Weights of a small GPT-style language model, trained from scratch on English Wikipedia.
Size: 8 layers, width 640, 8 heads of 128, MLP 960 GeGLU, vocabulary 31586, 165M parameters.
Architecture: rotary positions, embeddings untied during training, normalized queries and keys, local attention windows, gated attention, exclusive self-attention, hashed n-gram embeddings, weighted sums over earlier layers, capped logits.
Training: a variant of Adam for these matrices, 1742M tokens, 6646 steps.
Each number is 128 + 32 x the weight over the matrix's rms, rounded and kept within 0 to 255. Layers, rows and columns count from 0.

# layer 2 attention query, 1024x640, rms 0.041, rows 514-523, columns 0-159
[[139 155 143 159 171  97 144 180 118 194 111 182  86 113  93 114 127 107 117 164 179 151 137 133 150 152 164 121 141 117 133 134  87 142 144 125 118 104 123 139 145 175 103  98 142 152 149 124 116 123 111 147 147 118 108 109 121 101 159 111 162 117 131 146 118 124 160 118  98 116 104 141 164 134  96 115 138 129 166 136 156 106 177 139 100 130 118 112 129 116 121 131  79  84 132 124 127 147  99 102  97 137 116  85 121  96 174 116 116 137 114 136 114 115 143 143 127 113 108 130  94 176 161 144 142 182 161 123 145  85 144 115 140 103 112 140 103 125 166  95  96 121 137 116  94 182  84 126 127 172 174 114 104 122 141  99 113 126 154 169]
 [132 160 155  99 193 136 110 142  82 163 110 207 121 143 113 116 112 157 120 126 136 145 137 122 128 114 174 126 133 120 137 126 104 160 138 126  99 121 123 125 164 116  56 133 161 175 151 114 145 123  89 118 154 108 172 101 113 121 169  77 138 160 143 129 136 103 115 124  96  92  94 121 174 168 114 135 115 119 155 134 138 142 106 119 167 142 135 103 133  95 110 118  87 128 123 128 129 146  65  78 102 112 114  77 102  94 149 131  96 107  91 168 109  81 118 168 116 143 143 128 111 126 136 117 156 145 176 120 119 141 167 116 145 110 116 172 147 100 200 126  91  98  88 106  91 166  94 156 164 136 153 116  88 126 133  88 111  88 174 158]
 [ 65 162 103 127  99 155 136  62  86  62 157 100 184 103 124 119 102 114 170  90  86  94 137  74 104  67  51  93  58 119 117 106 201 111  89 159 161 137 139 143  89  74 147 155 175  85  73 148 165 157 181 112 121 153 145 149  69 183 110 129 108 134 101 138 144 101 140  80 121 178 176 102  93 122  96 168 136  89 119 154 103 142 126 121 166 105 184  90 124  99 159 174 132 196 147 171  92  45 148 196 103 112 109 191 118 147 130 127 148 144 128 168 157  61 150  78 132 118 102 110 145  69 104  55 133  98  70  95  92 226 122 115  85 162 104 137 146  34  97 135 141 112 143 144 139  91 123  46 131 109 102 118 145 131 124  99 148 141  59 133]
 [116 141 115  75 116 139 101 137  71 149 116 158 136  93 174 126 149 122 113 141  98 147  58 166 102  64 116 167 149 148  80 140 119 173 114  84  78 146 101 156 127  74 102 122 106  96 124 151 185  73  92 125 147 184 151 122 118 190  61 136 124 168  86 127 146  35  45  77 124 109 135 124 110 124 144 140 136 155 135 149 130 106 151 113 133 129 146 143 102 161 118 134 170 202 110 125 144 119 123 116 189  79 126 126 131 168  84 147 148 117 128 167  92 137 183  85 210 139 159 142 171  80  90  37 113 142 184  98 158 158 114 148 107 158 128 136 124 124 110 167 167 134  37 147 152  68 189  88 120 118  89 184 126 137 120 132 177 168 109  79]
 [ 58 142 107 102 141 207 138 100  31 102 120  65 129 111 133 136  95 114 133  94  72 119  93  82  86  65 144 116 101 121 133 177 171 133  92 129 116 130 148 169  97  25  95 122 125  89  88 139 157 142 106  99 114 137 172 162 103 202  98 122 118 107  56  89 140  70 158 102  60 157 191 124 145 155 189 199 182 103 156 141 146 119 107  92 148 132 182  97  58 110 115 187 100 179 110 197 103  80  69 129 106 115 149 124  97 176 109 111 152 110 122 169 141  96 115  91 158 126 160 172 139 104 125  40 132 125 138  72 115 192 135 113 119 141 129 213 152  35 112 138 107  71 141 137 158  66 170 101 116  76 108 131 137 134 141 140 153 148  96  26]
 [192  81 118 160 212 110  65 151 151 114 193 198 117 143 103 131 124 161 161 137 156 117 161 172 155 186 113 150 179 121 136 137 104 124 152 149 161  98 107 148 164 174 116 135 129 176 168  87 106 130 139 140 157 110 115 107 103 109 219 122 148 145 187 119 109 130 132 182 155 119 104 126  90 124 160  87 120 126 115 165 125 110 155 154 125 121  88 139 148 156 106  76 104  82 121  79 117 171 129 111 109 150 125  76 131  84 167 146 124 114 107 112 125 147 126 192  78 132 104  74  97 146 165 217 118 120 121 176 117 102 163 103 167 115 148 163 102 188 181 103 164 178 167 136  88 145 105 183 151 126 171  95 109  96 101  75  96 100 189 195]
 [179 110 108 133 154 121  57 183 108  91 163 188 150  82 187 151 128 117 144  97 109 155  95 164 143  87 157 130 122 157 121 140 165 166 123  87  77 144 130 166 119  89  77 107 116 155 104 117 198  77 178 155 124 154 158 128 134 156  81 192 137 168 159 118 161 118  52  96 115  89 173 136  87 105 200 128 125 143 119 133 120 148 150 101 166  87 168 134 128 169 167 138 193 101 151 104 133 113 157 137 194 141 109 158 122 123 104 120 184  97 146 108 183 146 133  88 164  96  78 117 195 110  80 107  91  78 173 123 164 208 112 103 106 166 122  91 139 114 117 146 153 149 122 168 133  52 203  76 169  80 163 157 150 147 119 133 144 173  93 116]
 [169 124 135 144 163 153  81 156 124 125 136 126 118 114 100 100 125 106 155 126 153 155 181 104 149 125 100 156 115 143 140 140 145 123 147 113 173 124 107  98 104 115 138 125 127 146 133  58 113 172 145 106  84 146 111  91  80 172 142 109 140 112 185 115 106 109 145 117  73 136 163 124 104 142 194 117 155 143  96 143 152 128 104  86 104  88 128 119 157 143 181 152 162  70 120 123 103  99 121 181 115 133 150 112 142 143 151 133 153  95 135 149 155 114 136 184 119  98  90  86 136 113 131 130 120 108 111 132 124 115 137 138 123 155 150 124 121 146 123 129 116 108 157 178 157  98 138 121 113 137 130 144 139 143  98 120 100 131  88 123]
 [182  82 123 175 202 105  90 158 159 135 154 102 115 140  79  89 155 148 132 148 120 115 153  74 131 176  91 128  95  83 179 144 132 108 161 161 169 129  99 172 134 159 140 143 114 166 177 110  89 154 148 132 138 135 132 117 124  87 171 105 123  95 161 137  70 142 146 159 147 132 137 121 155 134 166  98 105 116 103 126 138 123 132 121 102  76  89 124 152 122 123  99 137  80 133  98 119 167  92 154  79  72  94  42 150 106 144 178 174 138 138 110 125 106  91 195 126 103 113 116  36 159 124 177 127 159  91 159 110  68 142 124 117 122 149 140  88 146 150  96 160 107 163 180 144 111 102 140 149 180  84  90 146 116 122 114  57 128 168 138]
 [206  55  76 173 198 101  42 189 144  54 142 170 153 109 214 166 180 132 132  68 127 172  92  95 142 127 111 173 134 151 113 102 149 232  69 133 149 130 136 191 126 137  58  95 114 175 147  88 190  77 103 194 168 153 216  79 118 190 140 122 107 174 150 125 164  77  76 119 171  95 117 128 125  86 191  82  99 107 164 169  58 154 166 119 218  74 180 124 110 186 242  94 165 152  62  85  68 116 156 150 149 137 160 137 122 146 101 140 168  84  96 122 117 135 142 172  93  90  91 128 196  67  89 134  88 104 181  71 114 174 126 110 127 154 146 117  95 169 116 171 199 124 115 177 155  93 185 144 175 107 146 146 189 158 113 156  48 111  85 134]]
# layer 2 attention key, 1024x640, rms 0.0405, rows 514-523, columns 0-159
[[249 175 197  86 161 155 108 136 189 179  62 254 182 253  88 157 142 226 132 149 132 187 116 135 174 216 138 173 132 162 173 146  92 141 150 103 144 148 167 128 159  98  52 176  72 173 201  96 139 125 179 147 154  97 111 144 159 124 105  52 161  70 148 164 185 138  68 138  99 141 125  27  89 153  92  50  80  71  74 151 151 149 146 213 111  74 123 183 176 127  60 188 156  78  81  58  72 212 149 133 184 162 129  97  96 111 219 144 161  64 119 158 115 177 230  73 157 103 192  59 120 149  75 135 165 140 188 165 194 102 112 174 138  96 197 143 110 247 189 100 254 138  87 198 113 131 118 198 125  98 195 166 178 126  78 121 102 135 148 143]
 [200 221 162 129 136 212 112 128 167 154 126 156 132 180 122 137 149 136 103 173 151 131 176 161  88 144 130 157 186 158 136 109 108 125 176 131 122 133 144 111 105 170 124  83 113 129 139 106 129 121 131 152 139 154  87 115 152 124 120 115 127 126 196 139 139 120 130 137  89 145 121 116 112 119 127  84 100  79 113 115 147 134 109 174  84  84 107 128 114 133 101 156 144  87 131 140 121 140 130 102 130 153 140  89 144 109 151 143  75 125 176 141 174 103 162 105 211 156 159 120 133 173  81 176 192 138 184 181 119 122 106 134 103 124 163 125 138 136 144  91 166  87 121 144 143 113  93 157 165 140 136 171 212 137 106 155  94 102 120 149]
 [ 62 143  51 156 158 201 172 106 103 132 102 120  95 118 171 194 112 163 122 166 138 126 108 125  67 132 215  48 143 116 158 151 101 161  58 128  80 105 136 114 116  95 160 105 113 151 168 121 145 119 110 141 203  85 108 103 133 153  58 198 113 121 112  85 171 119 180 108 135 162 139 165  76 150 153 119 117 149 102 132 161 139  62 142 153 132 149 101 100 113 142 113 101 178 165 129 143  58  77 123 144 181  99 155  98 118 167  90 127 146 129 107 238 172 121  73 151 159 125 187 157  80 140 144  48  83 148  86 111 139 135 162 182 144  93 152 145 112  95 159 131  72  90  86 142  84 128 139 142  96 136 107  39 150 190 186 161 100 106 112]
 [125 203 137 160 149 177  92 121  88 114 143 169 130 128 136 187 125 212  86 132 192 103 128 106 101 107 174  62 131  95 125 151 132 132 115 116 120  94 167 112 130  52 110 101 151 175 119 111 160  60 118 142 135  70 123 152 134 185 114 139 125 150 129 121 199 147  80  88  51 167 162 145  81 156 197  49 146 117 135 103 138 163 132 145 187  97 147 112 107 123 166 120 118  79  82 167 106  56 129 118 175 170 122 127  91 123 133 129  93 152 141 124 184 141 201  83 159 145  93 151 193 118 112 109 135  70 206 145 153 173 103 182 146 137 100 144 129 136  96 188 129  98 128  57 149  80 161 129  84 115 107 197 118 161 133 123 133 116  85 137]
 [ 94 184  71 137 190 191 128 128  92 174 128 187 107 140 168 161 132 159 135 174 175 160 122  99  97 109 175 110 120  95 161 146 148 140  47 131 102  49 164  94 109  87 151 107 118 159 126 113 134  98 107 165 124 102  65 113  94 165  60 249  60 143 166  94 195 112 137  83 114 174 161 203  66 180 200 117 130 123 144 101 134 152  43 151 149  89 149  84  97 116 131 148  90 126 172 186 112  64 114 130 136 126 161 115  95  95 136 109 112 158 150 154 229 154 150  90 150 187 114 164 192  88  90  93  44  67 158 105 111 135 137 167 154 152 103 173 170  98  92 154 151  59  81  91 157  91 115 134  97  78 147 112 120 117 118 191 118 123 109 154]
 [162 126 185 104  92 127  96 145 105 103 117  97 150 180 103 110 132 102 133 138 113 127 110 138 145 149  85 156 185 126 112 142 131 128 191 140 151 193 106 144 185 159 118 149 114 106 107 158 103 163 151 126 152 120 160 167 130 131 172  45 141  95 125 157  92 155 132 158 103 108 111  71 173 130  73 134 140  80 110 143 108 132 131 175 112 153 116 165 154 134  90 111 172 123 169  72 121 136 110 115 138 106  77 126 123 131 141 162 146  89 163 113  89 129 114 128 113 119 141 127  80 156 158 174 202 150 142 114 155 144  90 109 117 119 140  92 143 151 125 103 116 155 130 179 107 178 143 140 106 165  85 167 174 147 144 119 119 135 161 126]
 [138 174 124 175 158  89 112 132 157 155 123 153 171  64 104 174 126 155 154  92 164 128 137  64  94 119 118 103  49 149 141 126 142 133 118 105 124 133 193 148 140  84 108 188 212 137 101 103 141 135  89 188 119 108 152 172 152 126 166  78 122  99 119 163 174 133 118 115  99 141 145 110 128 120 163 162 138 124 133 110 101 190 207 129 194  87  95 127 129 178 197 133 155  97 134 114 111  92  90 207 154 103 122  90  72 103 171  83 148  98  85 149 154 112 174 125 137  71 122 149 174  96 103  94 134 115 143 177 131 165 134 163 159 110 122 155  91 148 149 198 160 111 119  93 107 146 166 173 139 167 111 172 138 147 102 100 100 127  89 113]
 [145 129 140 127  85 108 139 116 197 159 101  81 122 150  87 127 133 116 149 137 111 140 134 145 165 157 122 170 127 181 104 121 124 130 198 137 190 162 159 116 158 149  81 155 124 125 138 114 112 148 126  88 129 147 133 146 108 122 152  75 130 138 110 133 126 160 116 136 116  91  77  67 142 104  53 101 127 134 119 121 129 113 113 133  75 111  91 124 167 112 101 117 154 135 189  68 177 155 120 126 126  85 104 131 146 153 178 149 137 126 116 169  92 137 118 130 107 141 131 106 106 177 185 150 176 154  81 191 124 126 105 114 128  71 161 107 153 130 159  88 109 123 140 110 104 121 110 157 161 163 126 130 138 127 153  85 110 134 168 165]
 [138 148 170 147  98 110 102 159 145 116 120 168 150 149 152 128 141 137 129 122 143 134 111 147 136 176 138 139 144 149  96 122 116 136 111 127 126 101 111 156 147 121  99 106  78 110 113 121 108 104 146 138  86 103 113 169 134 128 103 115 114 115 101 143 115 147 138 113 130 116 119 104 179  69 142 162 125 107 109  88 140 144 115 157 124 157 131 156 148 161 103 127 200 151 126  97 153 153 128 106 136 145  95 134 142 110 134 156 117 123  96 177  95 161 173 122 111 117 155  98 130 129 116 170 181  85 106 171 151 142 115  93 132 104 153 110 124 147  91  96  90 148 132 146 128 156 149 146 138 123 126 183 140 128 154 136 157  99 139 124]
 [128 123 125 194 130  41  97 173 171 104 110 140 176  44 119 180 147  96 136 111 207 135  77  80  75 138 139 128 118 211 119 113 164 129 111 100 124 128 225 124 147 120  33 129 185 198  77  90  99 143 123 171  98 134 115 141 119 126 116  85 149 145  95 197 110 214  62 116 101 143 101  89 128 106 130 163 116 150 148 145  99 121 213 122 152 173 120 166 151 162 150 198 194 102 127 108  84 151 189 192 149 188  77 103 148 142 121 147 126  58 110 155 110 119 193 110  83  67  90 125 132  65 111 133 164 120  87 171 169 163  95 100 133  72 151  72  58 135 106 146 187 214 112  74  74 139  96 114 130 126 116 138 145 146 117  69 151 107  84 147]]